From a checkpoint of a small transformer trained on Wikipedia: rotary positions.
Each number is 50 + 10 x the weight over its row's rms, rounded and kept within 0 to 99. Layers, rows and columns count from 0. The size before them is the row's rms in percent of the matrix's.

# layer 8 attention key, 64x64, rms 0.186, rows 52-63, columns 0-63
118:47 60 64 43 34 47 45 46 50 59 41 59 71 52 56 49 53 49 29 42 50 63 36 64 49 56 59 37 41 60 56 54 53 43 69 52 47 75 49 58 33 48 47 58 45 55 56 65 42 65 49 39 59 63 56 25 43 57 61 55 43 50 53 46
121:67 64 61 57 53 65 56 54 69 69 40 42 28 39 44 40 67 50 54 38 58 61 53 46 45 67 63 56 54 50 56 45 56 70 47 55 53 39 51 47 47 46 61 46 41 38 46 42 43 58 35 67 35 61 44 55 50 59 54 59 57 42 40 42
097:43 65 61 55 59 59 65 51 65 67 30 52 47 50 63 38 52 60 49 47 40 56 68 46 40 28 49 56 59 26 43 50 61 72 57 51 46 44 52 37 43 58 62 56 40 47 52 48 39 54 40 43 59 52 54 48 58 37 53 37 50 65 43 47
114:62 33 60 41 66 47 54 50 53 55 41 62 33 49 54 53 54 68 55 33 62 61 67 53 49 46 54 59 64 55 63 42 50 68 57 55 43 35 46 27 59 60 43 47 57 39 52 44 51 32 44 64 48 44 48 63 63 33 51 51 50 39 39 48
121:72 49 44 28 51 64 64 49 43 70 40 53 71 60 39 43 49 61 55 43 54 47 45 52 32 60 61 52 57 63 54 39 56 60 63 61 41 42 37 57 42 63 41 39 56 46 42 54 58 54 56 38 58 68 59 55 42 41 36 48 44 41 56 49
112:42 32 26 52 66 47 55 46 48 44 61 48 40 54 51 60 52 39 56 49 55 36 66 52 58 42 57 75 41 49 50 40 47 51 41 41 32 36 55 41 64 26 43 56 56 45 43 45 48 33 46 67 51 39 49 54 64 57 42 48 63 56 42 56
083:65 46 54 33 57 65 44 57 35 41 50 38 62 66 57 46 53 72 44 44 46 45 60 62 34 31 50 45 57 55 45 61 57 50 66 45 36 55 51 53 61 49 56 52 64 50 47 59 52 52 63 56 61 64 64 66 73 44 42 48 65 51 50 56
114:49 56 29 35 57 55 51 47 37 36 50 37 44 56 39 52 51 54 63 58 55 54 54 39 50 44 65 63 53 55 46 55 72 40 54 54 58 40 49 37 51 44 54 37 54 56 47 37 53 52 56 52 80 53 56 72 53 29 36 44 68 58 57 49
122:62 55 61 51 33 43 45 62 48 63 47 57 61 52 50 42 50 44 36 49 41 37 39 46 57 64 44 35 35 42 40 64 40 51 44 47 64 64 59 54 38 52 41 53 41 55 50 56 48 36 51 54 23 50 48 41 32 67 43 56 34 33 61 55
098:49 63 64 54 52 49 65 51 60 54 38 57 40 48 38 48 51 58 60 40 46 49 40 42 43 55 49 40 67 48 48 51 53 51 71 45 69 71 50 28 42 57 45 55 36 41 56 43 44 60 46 41 57 58 37 52 31 31 53 54 45 43 45 24
123:42 53 50 37 50 58 53 51 37 39 53 35 48 63 47 56 40 74 49 46 52 67 54 52 43 35 47 41 73 45 50 51 53 46 62 39 44 43 52 50 39 55 62 55 55 45 47 56 49 65 52 37 62 47 52 30 60 42 42 24 63 66 66 42
110:33 55 46 45 56 55 56 36 66 48 56 44 42 50 45 55 53 58 59 38 53 59 48 49 40 57 69 60 64 56 54 36 66 38 50 40 52 44 55 38 43 61 48 38 54 52 52 48 37 59 50 46 71 59 38 59 59 38 71 57 61 64 47 21
# layer 8 attention query, 64x64, rms 0.211, rows 53-63, columns 0-63
138:33 56 68 48 53 43 49 37 45 55 36 56 53 38 32 66 37 43 46 67 50 47 49 57 58 56 48 48 50 32 46 35 47 31 51 66 54 70 39 50 51 43 58 55 47 43 71 38 43 62 30 45 53 41 56 51 33 42 60 55 51 57 50 50
079:79 55 50 58 41 40 43 37 49 71 48 48 26 54 45 50 39 60 54 51 46 60 67 47 43 32 44 53 42 34 50 58 47 64 64 55 56 50 39 43 62 37 54 37 59 56 33 48 50 62 46 61 62 42 49 61 48 51 62 47 52 44 62 47
082:41 54 43 50 60 47 61 56 60 65 39 41 25 50 58 34 57 35 28 46 38 62 65 52 50 35 39 48 56 57 63 62 34 46 49 53 61 54 41 42 52 62 54 36 37 52 50 40 52 49 61 43 40 47 41 54 66 38 65 46 52 43 59 60
107:58 45 44 33 67 47 41 40 49 49 52 65 67 43 55 39 57 51 55 44 50 63 49 51 70 48 38 42 45 58 57 49 62 56 44 46 54 54 51 68 57 56 55 49 54 47 38 63 58 50 40 42 40 44 64 63 60 72 36 21 61 36 50 47
127:49 65 58 30 74 42 48 34 35 68 51 43 47 59 35 53 49 50 61 36 66 49 54 43 41 54 42 33 51 51 64 42 60 38 60 57 47 46 42 42 54 53 58 48 62 58 40 43 57 54 48 50 45 39 64 50 55 68 51 33 62 57 67 51
063:66 63 50 39 36 54 49 47 42 46 54 63 27 40 61 50 44 63 41 46 49 60 53 42 52 63 52 64 53 62 52 71 40 69 50 39 70 47 48 63 42 65 45 38 52 44 34 53 56 38 67 56 39 47 42 57 46 52 43 44 62 51 64 59
151:45 71 59 30 50 33 57 33 60 47 53 67 47 37 48 39 52 33 39 39 57 60 62 59 61 45 40 44 64 56 57 63 40 53 49 55 55 43 49 43 51 42 66 46 43 37 40 45 58 37 45 63 57 42 44 63 52 52 48 39 44 27 60 45
107:43 36 68 61 28 58 39 41 30 44 51 42 59 40 52 65 47 50 58 37 32 45 55 56 73 55 48 35 44 40 57 64 48 46 49 58 41 45 59 58 37 53 46 59 43 46 56 59 59 59 46 47 66 45 52 47 40 50 53 56 39 74 61 46
113:52 52 45 45 50 61 43 35 44 39 37 56 38 38 47 55 46 58 73 44 49 48 50 55 57 35 40 44 50 44 41 54 35 64 58 71 48 48 52 42 51 33 59 74 52 48 51 64 53 25 48 62 55 42 50 39 61 43 46 24 43 48 48 51
130:63 68 37 44 64 50 54 47 59 44 55 54 42 60 40 40 47 50 52 71 67 39 27 51 32 46 57 54 53 40 32 37 67 41 62 59 50 50 51 41 49 32 44 64 51 51 48 40 37 52 54 53 51 73 58 55 44 46 41 46 56 52 35 54
094:61 56 49 42 49 58 43 56 46 58 50 48 43 50 39 51 46 48 79 37 43 44 63 44 64 29 34 46 57 60 53 46 32 29 45 59 58 56 49 34 48 53 49 50 55 62 40 48 59 42 62 58 39 28 65 37 45 56 57 37 57 59 55 45
# layer 8 attention value, 64x64, rms 0.145, rows 0-42, columns 0-63
084:45 35 44 41 34 52 59 54 57 53 34 51 49 51 66 53 34 65 48 53 51 56 43 48 49 49 65 51 41 32 57 34 50 43 40 44 35 49 49 36 55 53 24 44 52 60 69 51 50 23 47 66 39 58 51 40 60 58 36 49 50 49 37 51
115:42 33 41 40 62 52 58 58 24 59 49 38 49 46 71 43 62 30 57 61 64 32 51 56 46 59 41 44 42 45 63 44 62 44 61 49 61 51 62 58 40 48 35 42 41 51 47 55 42 47 40 56 50 60 60 44 50 39 37 65 38 40 48 58
096:54 49 47 45 46 57 54 38 68 66 41 53 60 47 55 42 54 49 54 43 54 51 50 52 57 45 28 65 40 58 28 48 53 57 33 51 44 51 34 32 63 64 63 50 58 43 29 32 57 46 47 33 52 55 53 32 55 59 65 45 48 50 36 60
100:40 36 42 60 49 41 60 41 36 44 44 47 47 50 62 56 41 55 55 45 48 41 62 46 39 60 50 55 65 31 43 58 66 69 62 56 36 38 59 66 49 59 59 39 39 49 52 61 51 61 52 39 57 70 41 42 46 52 38 52 38 77 54 49
113:59 60 51 39 49 52 34 62 57 45 71 59 59 54 37 64 53 55 40 53 61 55 48 49 53 55 58 41 65 56 41 52 50 38 51 52 66 61 52 45 35 61 41 31 52 66 66 59 39 47 51 66 53 35 30 58 49 57 37 41 53 69 61 55
099:47 55 68 69 62 51 44 68 58 59 50 45 54 51 34 67 56 59 47 60 37 68 39 48 56 37 49 58 53 49 57 55 42 43 46 51 36 23 36 46 54 37 57 60 59 46 49 42 36 41 56 37 55 44 65 52 59 64 51 43 50 31 48 47
112:38 35 35 50 29 65 66 44 48 41 34 44 74 52 47 47 40 36 42 40 30 45 70 51 50 49 39 54 60 49 53 67 58 60 53 51 65 58 45 42 47 53 44 48 44 36 52 55 59 49 49 57 47 53 48 56 53 60 42 55 50 76 49 41
105:33 66 50 51 52 65 46 49 53 47 42 53 53 49 39 43 54 61 57 52 38 56 51 52 56 37 55 59 42 75 38 57 26 68 38 41 50 60 34 44 66 60 67 38 59 30 41 43 54 64 52 39 59 45 53 55 51 39 56 44 57 47 44 56
117:50 62 45 47 57 50 45 66 55 66 71 48 47 54 51 56 61 59 49 64 58 70 29 45 48 48 43 53 33 49 54 48 61 43 56 55 39 53 65 35 57 55 45 38 48 84 52 46 53 44 47 44 48 38 44 29 47 53 44 47 52 38 67 59
114:55 54 66 51 45 52 51 24 76 65 59 65 54 49 47 46 45 50 57 43 58 39 61 52 47 54 52 56 62 53 32 55 35 74 30 56 48 57 42 57 53 60 56 42 53 41 45 50 54 44 56 51 55 63 43 49 45 47 69 39 33 66 46 50
088:45 54 50 53 41 55 51 41 57 34 61 59 43 48 39 55 49 62 43 41 67 65 45 54 48 55 34 50 57 42 45 53 44 76 54 56 40 37 28 33 61 63 50 43 50 57 52 51 45 31 54 48 43 54 26 45 64 45 37 44 58 70 46 58
121:58 41 50 61 53 48 55 47 37 32 43 54 52 49 59 56 53 25 53 48 52 36 57 58 50 61 51 32 66 44 56 45 45 43 48 40 63 45 48 70 29 41 44 66 47 32 52 55 31 51 46 64 56 67 51 62 55 48 38 60 37 61 40 50
103:35 37 42 43 52 62 39 47 43 47 38 41 27 48 44 44 46 40 49 49 48 49 58 52 51 33 47 62 68 24 49 47 56 62 65 45 54 44 32 48 44 62 61 53 50 44 50 49 43 68 51 26 42 69 48 37 46 49 39 42 64 48 57 46
097:33 35 50 42 49 55 38 41 44 34 44 45 31 46 54 55 54 36 53 57 58 47 50 46 44 48 47 54 40 13 74 53 62 49 57 48 51 45 57 49 44 46 35 71 44 44 56 51 52 46 44 42 44 57 31 35 61 53 57 51 58 40 59 41
105:57 54 66 45 52 60 56 26 64 32 68 49 52 50 54 52 38 37 41 42 54 67 35 59 48 54 48 39 45 51 45 36 50 48 43 60 51 56 20 29 61 47 46 69 60 47 56 47 47 52 52 61 48 63 46 42 68 52 50 45 56 41 48 46
114:28 43 44 39 46 66 37 54 63 58 60 44 44 51 49 37 52 49 39 51 58 47 51 49 60 49 43 66 39 75 63 57 50 54 55 44 64 63 52 27 59 56 31 40 48 51 54 49 68 38 43 64 40 39 52 45 44 48 49 48 60 30 51 46
098:53 56 59 51 30 45 61 48 41 36 39 53 36 57 25 55 45 57 52 32 63 41 65 49 53 51 42 48 50 46 41 57 44 65 48 49 66 44 48 66 51 37 64 67 46 42 31 47 76 52 60 35 48 50 59 46 47 43 60 49 56 62 50 46
083:54 68 57 32 52 53 39 51 59 44 49 62 50 55 54 51 43 53 60 66 40 59 46 45 52 59 67 67 48 49 51 42 58 41 58 59 53 57 54 34 49 39 35 39 50 55 54 52 45 62 55 75 41 34 54 26 29 46 50 58 45 60 35 61
090:62 33 40 53 56 48 47 52 27 38 53 46 52 55 48 69 50 59 47 50 45 42 57 48 56 47 33 57 42 57 42 54 57 30 63 69 55 30 35 43 42 53 57 67 57 52 60 43 69 67 50 32 50 55 55 50 38 57 54 54 43 36 49 64
100:66 69 44 49 48 51 53 41 48 60 51 58 37 50 58 58 72 51 57 73 67 58 40 52 40 44 37 48 30 53 37 46 41 57 42 41 43 56 52 44 72 54 49 46 52 60 40 43 54 46 49 51 54 48 42 34 57 48 52 44 28 52 59 72
117:53 50 59 55 48 47 44 55 62 44 53 46 54 46 58 64 59 51 53 56 42 70 44 44 46 42 26 52 59 36 47 55 41 45 51 55 46 34 43 22 60 38 58 50 48 66 47 41 50 28 56 32 46 45 59 27 62 51 34 33 52 49 53 47
104:47 37 65 48 57 43 37 29 40 56 60 61 36 47 53 51 59 62 49 52 71 50 48 47 54 30 50 52 63 52 41 45 55 63 39 47 39 32 53 44 59 68 57 50 60 52 43 36 36 38 47 34 61 59 39 46 73 51 42 41 44 54 46 56
107:41 49 34 52 48 64 65 51 47 70 52 51 71 51 50 35 47 42 52 50 35 35 57 57 48 61 60 51 48 58 39 56 51 55 47 52 53 71 47 59 53 66 45 20 49 42 62 63 55 61 47 67 53 51 49 57 33 52 54 62 40 61 56 61
092:61 52 68 55 47 31 39 76 60 51 57 58 57 47 64 50 40 62 47 37 52 62 49 43 51 63 54 53 55 52 37 35 60 37 50 71 42 44 52 43 55 33 47 43 54 71 68 47 46 49 47 69 51 41 55 53 38 58 51 53 58 43 35 52
095:62 53 45 56 40 55 54 48 51 64 44 54 49 50 57 55 59 45 53 62 45 52 53 55 47 41 48 58 46 54 61 70 71 40 59 52 36 54 68 76 16 47 43 68 49 59 52 43 46 52 50 44 58 62 52 39 58 63 65 59 34 50 55 54
086:36 54 42 44 37 53 52 46 43 50 46 32 50 53 48 63 44 60 47 46 55 40 38 51 58 47 39 58 74 50 32 46 48 69 68 69 61 41 40 33 44 56 51 62 59 59 58 39 52 56 49 48 37 64 46 46 67 50 33 46 70 46 57 51
104:54 36 36 44 45 49 63 45 46 64 60 51 59 52 46 52 61 32 50 45 72 21 48 57 52 64 31 40 48 45 35 50 48 44 39 56 67 53 51 65 43 57 48 43 36 38 29 56 57 30 51 47 46 53 53 40 44 47 55 56 52 62 55 51
081:47 53 52 73 42 50 57 52 50 47 51 42 45 56 32 61 62 61 42 52 52 30 49 46 41 49 66 55 56 48 44 53 30 65 40 55 50 55 73 52 59 58 67 61 48 57 50 48 49 68 45 64 41 60 33 33 53 57 46 49 47 59 74 49
094:49 50 32 49 47 54 63 52 40 47 46 38 34 58 61 52 55 59 51 51 62 50 51 43 42 50 49 48 36 62 41 68 58 61 54 51 40 55 70 56 42 61 59 48 39 50 45 45 74 73 44 29 60 61 48 23 43 56 53 58 53 52 52 60
089:51 63 52 53 60 53 58 50 55 52 57 49 52 50 31 61 42 43 62 59 63 51 43 53 40 52 56 32 40 26 45 30 33 48 33 44 51 58 42 73 38 62 45 53 43 31 43 53 45 41 47 61 49 62 43 35 54 61 62 57 45 60 59 57
102:55 42 56 54 52 31 64 54 46 58 50 48 63 53 62 42 52 54 54 44 43 39 46 42 52 71 42 49 45 27 52 57 70 41 63 65 43 44 70 65 40 36 52 43 43 52 51 51 75 43 52 35 43 40 53 45 41 45 61 59 44 51 52 33
096:53 71 50 49 44 56 45 77 33 50 46 52 55 54 41 64 52 47 51 59 39 53 39 52 55 48 41 54 43 67 65 42 33 39 57 44 59 51 58 52 43 42 30 68 59 44 34 42 61 51 53 65 44 45 65 45 54 49 35 55 50 29 46 59
104:61 84 56 49 45 46 61 45 48 58 53 57 43 58 30 54 35 65 58 44 58 59 31 51 47 55 59 43 37 49 45 53 37 65 41 52 53 55 50 69 56 48 59 55 57 46 43 48 67 63 61 47 45 40 47 46 38 31 66 50 56 50 60 56
096:41 40 49 43 45 53 67 64 30 52 40 45 43 55 44 45 43 50 58 49 56 33 60 49 48 43 54 47 56 43 61 54 50 56 51 47 70 57 76 69 31 58 37 57 43 43 57 55 48 70 44 61 35 62 48 42 48 44 41 66 34 62 58 54
098:41 52 52 58 48 39 45 65 52 61 56 55 45 48 45 61 43 57 56 52 49 53 49 47 42 47 58 42 70 31 41 38 64 57 70 38 46 38 57 60 56 56 60 44 44 84 55 55 46 57 51 33 53 49 44 44 44 54 30 44 61 52 74 54
090:62 70 51 40 50 38 56 67 49 57 56 60 61 49 49 62 59 58 58 58 48 55 53 48 52 62 66 36 44 65 53 39 31 19 56 50 65 60 57 61 56 53 35 50 48 50 46 55 51 51 48 69 54 37 49 59 47 47 43 50 45 76 49 46
083:64 54 42 47 46 51 63 47 55 54 44 61 56 48 60 45 61 55 47 53 50 55 45 46 52 34 35 60 31 66 55 43 49 54 49 46 22 53 56 45 57 67 45 76 57 43 34 32 67 51 46 39 50 62 53 35 68 61 44 51 49 37 45 47
108:41 47 32 48 45 59 43 52 19 40 43 45 22 57 29 60 47 61 44 55 65 49 53 51 53 37 62 40 45 60 57 58 49 52 45 29 69 48 50 62 45 64 48 57 57 49 51 47 49 52 44 56 56 55 41 61 57 47 42 56 51 46 62 66
119:48 34 58 46 55 39 43 25 50 50 52 55 37 46 63 62 57 52 52 47 75 44 55 48 48 39 42 48 72 32 44 49 51 60 46 48 48 33 48 49 52 51 60 56 47 53 35 44 35 27 53 30 60 63 43 47 65 48 41 40 44 61 53 44
099:50 32 55 41 51 41 55 16 55 50 58 46 47 55 47 56 44 56 40 45 65 45 49 45 49 43 58 46 66 31 58 62 63 67 56 51 49 38 57 53 40 52 53 64 45 57 42 53 40 42 57 27 51 58 39 57 59 51 56 39 46 65 58 29
082:41 28 52 42 60 62 50 33 57 41 71 43 43 53 51 42 47 48 42 56 53 65 51 53 57 35 46 56 50 60 64 61 53 67 33 28 49 36 51 31 57 47 47 44 42 48 72 55 55 58 42 28 48 51 50 47 48 48 53 47 59 45 33 52
109:56 45 35 41 48 63 54 62 57 52 28 37 44 51 43 48 58 42 48 65 40 59 55 50 58 33 40 62 27 49 59 45 43 29 48 35 57 63 45 29 56 47 44 69 51 49 32 40 54 54 42 54 35 41 61 44 51 60 49 55 46 41 45 50
117:45 41 43 49 50 53 63 52 60 52 54 38 75 52 55 48 41 37 45 54 31 55 43 50 44 63 51 42 52 30 70 63 69 56 65 50 53 54 65 44 40 44 37 37 37 62 65 68 48 44 55 57 42 44 48 59 47 50 44 48 53 58 66 36
# layer 8 attention output (transposed), 64x64, rms 0.145, rows 0-42, columns 0-63
071:66 59 55 48 61 34 46 42 39 49 61 42 49 65 57 49 64 39 54 60 37 39 39 54 58 37 38 53 44 51 45 40 54 51 63 63 59 54 43 65 43 54 70 43 29 53 34 42 49 67 30 38 65 47 49 52 48 59 58 61 54 41 48 44
118:54 73 46 59 54 62 46 46 39 41 69 55 39 67 49 50 50 42 68 61 47 62 44 43 40 53 56 35 32 40 46 66 45 61 46 60 50 48 45 64 51 39 48 55 68 59 34 27 30 50 45 49 46 50 44 50 33 48 52 45 57 42 42 54
099:46 29 49 32 47 61 38 46 50 48 42 51 69 28 58 35 58 58 54 53 45 58 62 38 69 49 36 55 47 63 33 53 51 44 44 57 48 65 51 59 42 52 57 45 51 41 45 45 60 36 41 50 71 38 68 50 62 46 51 33 42 42 53 49
102:38 41 57 49 51 60 52 62 47 67 52 65 39 45 53 61 63 46 50 52 53 35 48 55 37 41 44 36 52 42 56 51 47 46 37 57 50 48 56 50 56 40 58 62 68 43 45 31 34 57 57 60 63 56 36 71 41 49 56 64 43 24 67 49
115:61 43 43 75 47 46 54 41 56 41 37 41 46 66 55 43 32 58 42 49 38 43 43 41 52 52 58 46 62 41 50 47 52 51 69 39 32 58 48 38 43 57 53 50 54 50 55 54 60 65 42 52 30 67 63 64 59 54 34 67 42 68 46 48
094:63 64 58 42 51 43 51 53 56 43 45 52 52 44 55 47 51 60 52 57 51 49 49 63 76 42 46 64 76 63 64 30 40 42 42 55 70 41 61 56 49 54 47 36 43 52 54 73 46 36 52 47 43 35 69 46 52 46 41 45 46 62 54 45
114:44 43 56 62 52 52 66 61 53 54 33 58 67 38 51 45 56 41 39 51 49 50 52 46 30 52 58 38 45 44 49 50 53 37 53 31 61 62 35 52 49 52 63 57 45 36 54 28 58 54 50 50 62 47 38 39 44 54 63 78 61 39 65 44
101:53 50 54 45 37 58 42 46 73 48 39 46 56 35 56 47 50 48 49 30 44 54 59 46 63 60 42 64 62 56 44 47 60 52 39 56 52 55 58 38 51 74 60 59 51 54 47 55 72 44 51 53 63 37 70 29 60 43 45 50 33 59 64 57
121:55 59 52 58 52 55 53 48 41 42 48 36 42 75 58 40 48 56 56 48 34 50 40 56 59 51 49 53 61 46 45 48 33 59 71 70 44 56 53 44 39 59 42 38 56 42 43 53 34 44 44 45 33 35 72 60 58 48 46 49 33 55 28 52
113:29 32 51 36 33 56 41 45 57 51 34 51 64 33 55 55 58 53 50 47 47 51 55 42 53 58 35 44 44 64 52 53 73 41 38 52 33 55 65 50 41 45 56 48 49 38 63 52 62 59 46 45 69 62 35 57 69 48 39 48 43 55 57 58
077:47 34 45 39 51 54 40 50 55 56 32 45 39 58 63 41 44 39 52 50 34 37 43 58 69 32 59 42 56 53 53 46 63 46 50 56 59 70 59 62 34 47 41 60 47 46 41 51 60 51 41 58 71 56 57 59 60 63 41 60 33 42 64 42
120:58 60 41 47 53 52 36 44 46 41 60 67 44 45 52 52 44 53 61 57 70 50 43 61 45 44 57 33 38 47 49 58 62 49 32 32 54 38 48 65 60 32 48 63 57 58 46 39 42 60 52 50 57 74 41 53 30 48 54 52 70 42 60 44
092:54 40 52 43 52 54 53 60 38 59 70 58 44 40 55 56 45 56 43 54 37 37 61 41 49 54 59 52 44 54 57 43 44 49 31 41 40 59 48 58 52 55 53 66 52 53 36 50 53 29 49 54 49 35 45 58 47 57 39 77 33 57 80 45
093:56 53 57 45 51 54 61 42 26 58 71 43 45 59 49 56 59 36 44 51 39 64 49 70 47 45 65 50 33 46 63 42 42 46 33 40 38 50 43 69 49 39 35 58 39 51 49 44 47 53 64 53 47 34 50 46 45 67 40 58 59 42 60 37
102:62 47 42 36 52 43 31 48 46 52 45 52 55 63 48 45 34 56 62 55 47 32 60 59 60 56 70 54 46 57 44 49 72 49 51 38 45 59 53 63 44 52 42 70 29 43 59 50 49 42 30 46 75 48 41 55 53 53 49 38 58 62 55 41
118:50 66 53 69 47 50 54 44 52 56 39 39 53 57 45 36 48 37 52 43 33 59 43 44 52 51 69 58 39 58 49 49 41 61 60 53 41 67 38 44 41 60 53 32 43 47 39 41 63 44 47 38 41 34 50 31 55 61 37 63 56 68 33 47
107:42 31 35 35 48 44 66 50 55 61 40 41 49 39 40 55 57 54 33 52 52 59 70 55 38 47 46 55 47 64 58 55 65 42 48 34 56 45 51 43 62 52 44 52 44 48 62 69 56 45 69 47 42 52 21 50 49 62 60 50 50 32 45 57
086:66 63 41 84 59 34 65 45 51 54 55 40 36 43 45 51 56 55 58 41 48 52 45 56 57 66 50 58 51 40 53 56 59 60 68 40 42 49 42 41 33 66 55 40 45 63 44 46 52 51 45 42 52 48 51 52 68 46 53 61 48 57 47 73
083:67 47 52 68 57 41 51 55 43 68 53 55 35 67 47 40 40 54 57 43 48 55 79 33 60 49 44 58 64 54 61 56 47 45 50 30 53 53 60 52 59 47 50 41 54 49 50 54 28 33 61 61 31 42 50 55 55 58 61 45 57 45 45 39
105:42 40 48 46 38 73 35 38 47 40 52 33 41 59 54 54 50 57 64 41 35 64 50 53 60 45 38 40 39 47 40 54 58 48 54 57 48 45 70 60 44 53 47 59 61 34 50 60 39 52 45 34 55 43 72 55 52 36 50 37 36 43 32 50
119:46 54 48 43 56 53 37 55 41 42 43 47 53 34 55 64 63 61 50 63 29 44 51 59 61 42 64 58 62 61 49 30 39 42 59 52 54 44 48 69 41 53 54 50 46 37 54 61 37 45 38 46 41 38 69 58 64 63 50 47 25 49 55 35
108:52 39 52 26 50 63 36 46 48 52 54 50 48 47 51 63 41 49 41 55 44 55 45 42 65 22 44 44 52 55 51 42 51 55 39 63 36 53 65 60 47 37 54 57 66 44 47 50 60 48 48 55 61 42 69 56 42 59 33 28 33 45 57 37
107:45 61 58 66 39 56 58 55 61 46 38 56 55 64 58 39 48 40 65 46 51 42 45 29 41 68 41 40 49 42 42 69 58 49 51 54 47 59 49 40 46 59 60 51 58 46 41 28 49 63 46 48 62 59 48 43 55 30 57 72 58 54 54 68
092:55 57 47 62 60 29 50 47 51 48 47 54 34 48 47 42 52 58 56 54 57 29 40 56 65 43 57 58 55 48 47 50 40 42 79 60 39 49 40 51 59 45 58 22 47 61 37 61 47 56 39 61 47 67 56 53 70 47 55 38 59 53 48 58
089:50 54 57 69 58 62 57 51 38 41 53 54 53 58 51 41 57 60 51 47 46 66 42 55 45 47 22 15 36 48 46 45 33 46 40 47 59 40 46 51 51 49 45 37 52 31 69 61 41 45 69 49 52 41 46 55 47 51 53 52 60 49 52 43
083:54 35 47 59 63 52 49 59 40 54 53 69 46 61 46 51 34 54 50 60 33 34 57 64 58 38 62 41 61 51 64 65 65 45 53 50 46 61 36 50 61 60 59 55 44 49 32 57 52 29 40 57 53 46 39 59 51 51 45 45 30 55 59 33
107:46 42 44 33 37 61 52 46 40 43 42 46 63 57 53 42 50 50 51 74 45 66 64 35 42 50 40 41 43 56 43 73 59 50 38 46 47 56 52 53 45 36 34 62 55 47 51 37 44 51 47 45 46 74 30 59 47 51 53 42 58 36 33 61
081:36 47 61 28 31 72 57 54 52 56 40 69 52 56 49 52 46 52 49 34 56 48 39 67 57 37 48 40 55 43 65 57 46 56 53 46 28 47 58 42 61 56 53 52 51 37 49 61 42 42 52 43 43 65 51 61 51 33 45 60 50 27 45 48
093:51 44 48 60 41 68 54 51 41 64 57 53 48 64 50 45 54 59 52 32 45 57 57 54 45 52 25 47 46 48 43 40 46 59 51 56 43 60 51 33 67 43 56 56 62 42 49 37 33 32 66 56 52 40 42 61 45 51 63 49 46 19 41 51
088:55 50 40 19 42 64 52 35 46 43 53 42 58 63 57 36 47 50 60 55 49 63 52 63 61 67 26 49 50 41 44 53 65 43 29 47 43 50 66 55 54 38 36 60 42 52 49 49 39 56 37 51 62 62 45 63 48 44 43 57 49 48 40 55
107:40 50 53 48 61 38 65 57 51 54 53 56 65 55 42 58 66 46 46 67 57 51 56 55 29 47 47 48 58 58 58 58 38 51 48 59 52 43 39 38 45 40 41 33 52 57 56 40 33 62 65 60 37 51 39 50 51 51 75 39 62 27 38 59
095:74 63 38 63 66 50 45 43 55 39 46 39 33 65 38 44 46 56 59 46 53 60 41 77 63 52 46 50 51 55 54 65 49 49 52 45 64 35 46 42 50 62 56 37 41 57 48 53 40 41 54 45 36 45 50 36 42 51 64 58 46 65 33 46
107:43 27 39 45 46 41 54 49 63 48 45 39 48 65 39 50 49 55 46 45 55 54 57 65 49 63 29 63 60 56 54 63 71 50 52 53 56 48 63 31 54 65 38 53 38 51 57 67 50 48 60 45 45 51 31 52 57 51 62 46 41 45 34 72
096:44 59 46 55 55 53 67 46 43 51 61 61 45 62 40 55 51 50 44 52 57 66 50 58 33 57 36 32 38 37 58 71 58 56 55 37 49 51 49 46 58 46 59 48 62 59 43 34 40 51 51 49 46 48 32 49 33 57 51 76 57 29 39 61
098:40 47 40 45 52 44 51 64 43 48 48 48 33 60 57 58 47 57 39 61 48 28 36 53 50 46 51 52 60 44 53 54 34 48 54 64 45 46 46 47 66 60 46 47 70 37 38 61 37 59 55 52 34 51 52 70 50 40 46 66 19 50 58 42
080:57 43 38 49 50 51 46 31 64 35 44 32 48 72 44 64 49 62 43 51 56 60 48 45 49 67 48 38 54 33 49 59 44 62 58 42 57 44 51 34 51 51 44 38 56 57 50 52 56 77 46 49 42 63 45 48 50 37 58 35 57 47 26 40
088:50 35 51 23 59 66 30 44 49 53 49 41 69 52 46 55 50 55 47 40 47 57 49 59 66 38 35 39 43 53 42 44 34 51 40 60 58 51 49 52 43 43 56 48 56 42 54 42 54 37 50 54 67 31 63 43 46 52 66 39 44 46 42 26
108:61 46 47 55 42 58 59 44 49 49 60 40 23 70 48 40 30 37 42 33 51 67 54 45 51 35 40 49 48 45 50 50 62 54 52 35 47 53 64 43 71 56 49 57 52 50 39 59 55 51 65 43 42 46 51 52 22 62 39 62 54 46 46 47
118:42 35 47 28 46 58 38 50 41 50 59 50 54 32 50 68 51 50 38 63 43 55 53 46 53 28 53 41 47 54 52 39 51 50 35 57 41 46 60 68 45 35 46 61 62 41 52 56 51 53 52 54 55 53 45 65 41 63 35 30 31 40 59 34
103:39 26 53 37 50 46 56 60 43 58 56 54 69 41 44 64 48 46 24 58 48 57 58 49 33 41 51 47 54 49 64 38 53 56 40 51 50 56 56 49 42 35 44 61 54 39 70 50 57 46 58 47 50 42 25 66 38 62 41 40 43 43 52 38
073:57 67 62 56 54 43 54 50 43 64 47 54 61 40 57 45 35 44 58 47 50 52 45 42 44 43 62 72 43 62 50 31 61 67 40 47 57 70 58 59 41 44 62 63 55 51 55 34 49 40 45 40 51 27 56 33 56 67 36 49 55 43 57 52
109:57 56 52 47 55 56 57 45 44 44 62 38 62 34 48 40 56 58 49 44 50 70 62 47 53 59 52 56 37 42 41 46 35 53 58 29 60 57 43 59 39 60 53 37 45 51 46 57 49 31 42 31 43 27 70 36 38 45 57 57 62 51 35 42
122:41 57 58 69 54 38 65 65 45 47 44 58 64 62 53 48 52 37 48 64 45 40 39 59 22 65 63 51 55 37 54 48 40 54 58 55 66 51 35 49 39 50 51 55 50 45 60 29 38 60 49 42 38 45 36 52 49 49 56 72 51 54 51 49